Weights of a small transformer language model: 2 heads of 64, MLP 640 SwiGLU.
Each number is 128 + 24 x the weight over its row's rms, rounded and kept within 0 to 255. Layers, rows and columns count from 0. Numbers have three digits each. The size before them is the row's rms in percent of the matrix's.

# down: layer 3 MLP down (transposed), 640x160, rms 0.101, rows 444-454, columns 80-159
# gate: layer 3 MLP gate, 640x160, rms 0.112, rows 445-455, columns 80-159
# up: layer 3 MLP up, 640x160, rms 0.11, rows 445-455, columns 80-159
down444 097:135071178121074155082115140122123115129119155131111143108122093127117109136095130143130121116157094135116120139167137101117139113137061142143087084162177138140106114146109127080112122116149085109138134122154134120126100117133112110121107149
gate445 090:172128130153127179154137178114116123173099120067131127081124122100188152116126112141137117144088112152165128149093114122130103108142104103080123156145123123136136139120103120100109080092117138179157147108141115135142113127151107110135137138
up445 084:114148103169100134135124139128140133163133153171109130070111111162190128122157148161138135138090113151161084128128135151164123121126135102119188106133121141111120160116131124118119133125111141100095121126136092120145133144072118162113142106
down445 088:123093128157123105139116166155153115130111144104174146122125130128120159114124119159122151089157123103127103122124121057154101119116146129131097166103108116112146111093116150054133139133105133120073097143131122158099134112139132107121125097
gate446 105:160164094151091150087130098107130135142147092145114097129176117112132119115167147120150107129073134126112121148115099116107132168089127082127121116094089116153112117095117141098131175123143154079101095091129134137101133099131161131113119145
up446 108:128099114186119110116083111145129098120093119119079145143127151099130165134145168167097119145111141098113133129117135147117119122111063117131129101135148155124097116121154110145142149133145127129139110149144084125153165105137143099124105148
down446 108:108098113103142098131074130136104140126148151127095093135124071129107137101125140071117152119120097096148108146130100143150083110115131139102166125116108098174127115156146158133109115181149130164147095146130141126155128106138096107112141146
gate447 097:132122131167147097123087099098133158097127150163108161164157114088106113145129175097109141107096111134125116140129136159130137119123136126129138127138121103159140102119087130161130115126145058120144127149097133166160160136139088149136113087
up447 099:101110108106071074085074106118125105124130113067141148136116137102137141149107133118126166124129130143137148072123097175139117129108149123138124124098123156062102122118132102124123122084115144156099118148081137091126076122136129147160126139
down447 096:125154146098145128122139157119125147126119148148140125112097121134151115133090087120111180133154087150065105134116159134139132137165122146148117128143125103125129124170164106139127113122122119163181111090095137123097151139160136109124116098
gate448 102:124138142107164104128109178143115091172141136163125113133111135117122123140120121084087179125118103156094128115149132163151068152117117137141120155137081123148084114086141142118119117130088109143096091131140091145154141133120146160140155137
up448 097:141164101148121170110137117082121084118124131096114162129092108159149076131118160155091155140100111156111113100136111126141143130115137096127150122102136116089129115111118127132147114087168137080144140131152146153115165139153141159131112132
down448 094:172146139119150160167091106173116125149129122122136154136126096103154171134097092150128135119162177149110099153124136120115117154158172117127116130131128171123105075101143146126120092110160124150193161127111110132161155148111115124089141133
gate449 101:158134134133122150099100125100143142094149109130108111104135115126128150100135143121108139153133120099143122100165142117105130113111110161152110113100138170126075097107148151129130146095140101103136122143116088143126109123109158124100156172
up449 103:121113104147116094162170102126123143131096128179105120132140121127124160069105145100082121158124162176100116136095140097102123132116136125169110095080152165125143173132124108127149135085120121107103099141157156161140128140134127126119096134
down449 098:130165113128159177117103143147154153149069100090087177071161133129088146135137134161122139124137121147153162114087120117086103138119100131151131139154112123187137150142108112127115118140150144169136113087119111116092144129098118134116150115
gate450 096:173097087118112154146140102113110147160108086128124118173142138191065120131113105145137125159154147125082111113097092100085109137094133098113099126106180144140136108116138158106146120106152117179163147151130100102110110137116096139142107147
up450 093:149102169110083075120114119086185162149096167178121092121118147141137094152141126117099120157145138118120143143130104120130093097162147130140128160165082130083157094134145123124096125173156144105111174131109122126169150159110146154126124145
down450 087:106111111168143163135132162167111106128148099085161151155085100114094138146075167126097127163157150129134157113132125148142147171099103103100126118132138163176091120098130136119148123088157127151140155064127134137114143084100125107147144138
gate451 099:149139118124123092149120115159130147165113090185127117133103137142149085118095108184135137156143092135087093141127109127143106123159161148140078118096077094149135146106134131116124063112116170144154091096120114090096130147109159143107144146
up451 107:136142144137107151113140118106143098182148116155090153141155126123139171155118107127110167128141122157075107138131129130169131106096141142122149120103106116113090120155114156083140143134106115125093100112112141129119132124147161138090091154
down451 104:114118129180131151136156140135115119141190166109122139129117123166169122081159156143077129152122081133118132118147137157139134130110121126097100153108140149115109111101089122132160126144158139137138104091158110143125129150156151140096133121
gate452 110:088140122113098106127136159114145117144123143162141132125110128152107175135146094142133147153146129102140102095157184149116121090109110161141132137145138094162113112122152165171174103152101137079145095130119143125128086087167106143121095147
up452 111:106127154143103121140150085107162107131164100106120153128137147145090182063146146155112133125140150111134141121176125095138172095068118136125112110144131103136147150144154152103167138127087129109139129149105102114173129118160132186121107139
down452 100:153173113117120086155123117155127156117093118096146113152133109078142119101142139143140067144103176161130126117145112130137137157130140078108153136137148098124146137119122101101060160110103096168111116140143104156177108139121189161156135121
gate453 101:150133120099194134116131110142109128107104103131133130115128141102104129140112110123105135137138145106055168157111172118145131105125138147113128177146090124158130181106153140173125154122116110107086159088090122141106159097127124089170127105
up453 097:159149123140167127133101122122119105151145149131112127089097128106189131156121135132073124149165123151114115119133122165103091159074134109121093195143166134161135130123100145124178162160117105123095118128111126157070160117146130126128097105
down453 096:080150108074099144105159101120128110098126151149125153119164146126099160115099144133124127149118128125157165116126089075146131107135111105152144087109084130107108148130149112157125133098119164129111170157150062120119130137130123125128126114
gate454 094:112087149089135135157130115137163159175122150115069120154129166100179107154142141064127110137115109119162123119102135166148152074166121140101127142123135134140144128173122115104096135104150108150116100098166167135129190187129148109095129127
up454 092:087127166176154139150122108160129140160112119157139109132109152105163151145120120109100142147144154098120123133111104104164137087084083112146076138161123116132173099105122135103123170129167107193153088144148083154124131150136082120133097135
down454 094:109149104151117097145103122129094143149082122112124151134070138117094134136122124162119105087120131141117074123162139114116108137118092107148131154153129097153122131151123102123173141143118149131138151122143127145139140135137151168121166106
gate455 105:147147111136102181148108144121119129119110086144103138112186098114108096101124133137134093115162125132133114103111135100125120131136087164118115171139102141157121154098133114109080192164103125109128118082156155130107129125144137163124124121
up455 099:116145126149156137142127132087138161098128127157127122142115149186146095117152132115161142096136132099093101127155113151135143114092149128117115142120150131136096127113114098179116107117122135151103149101166161105179114141145128142117141128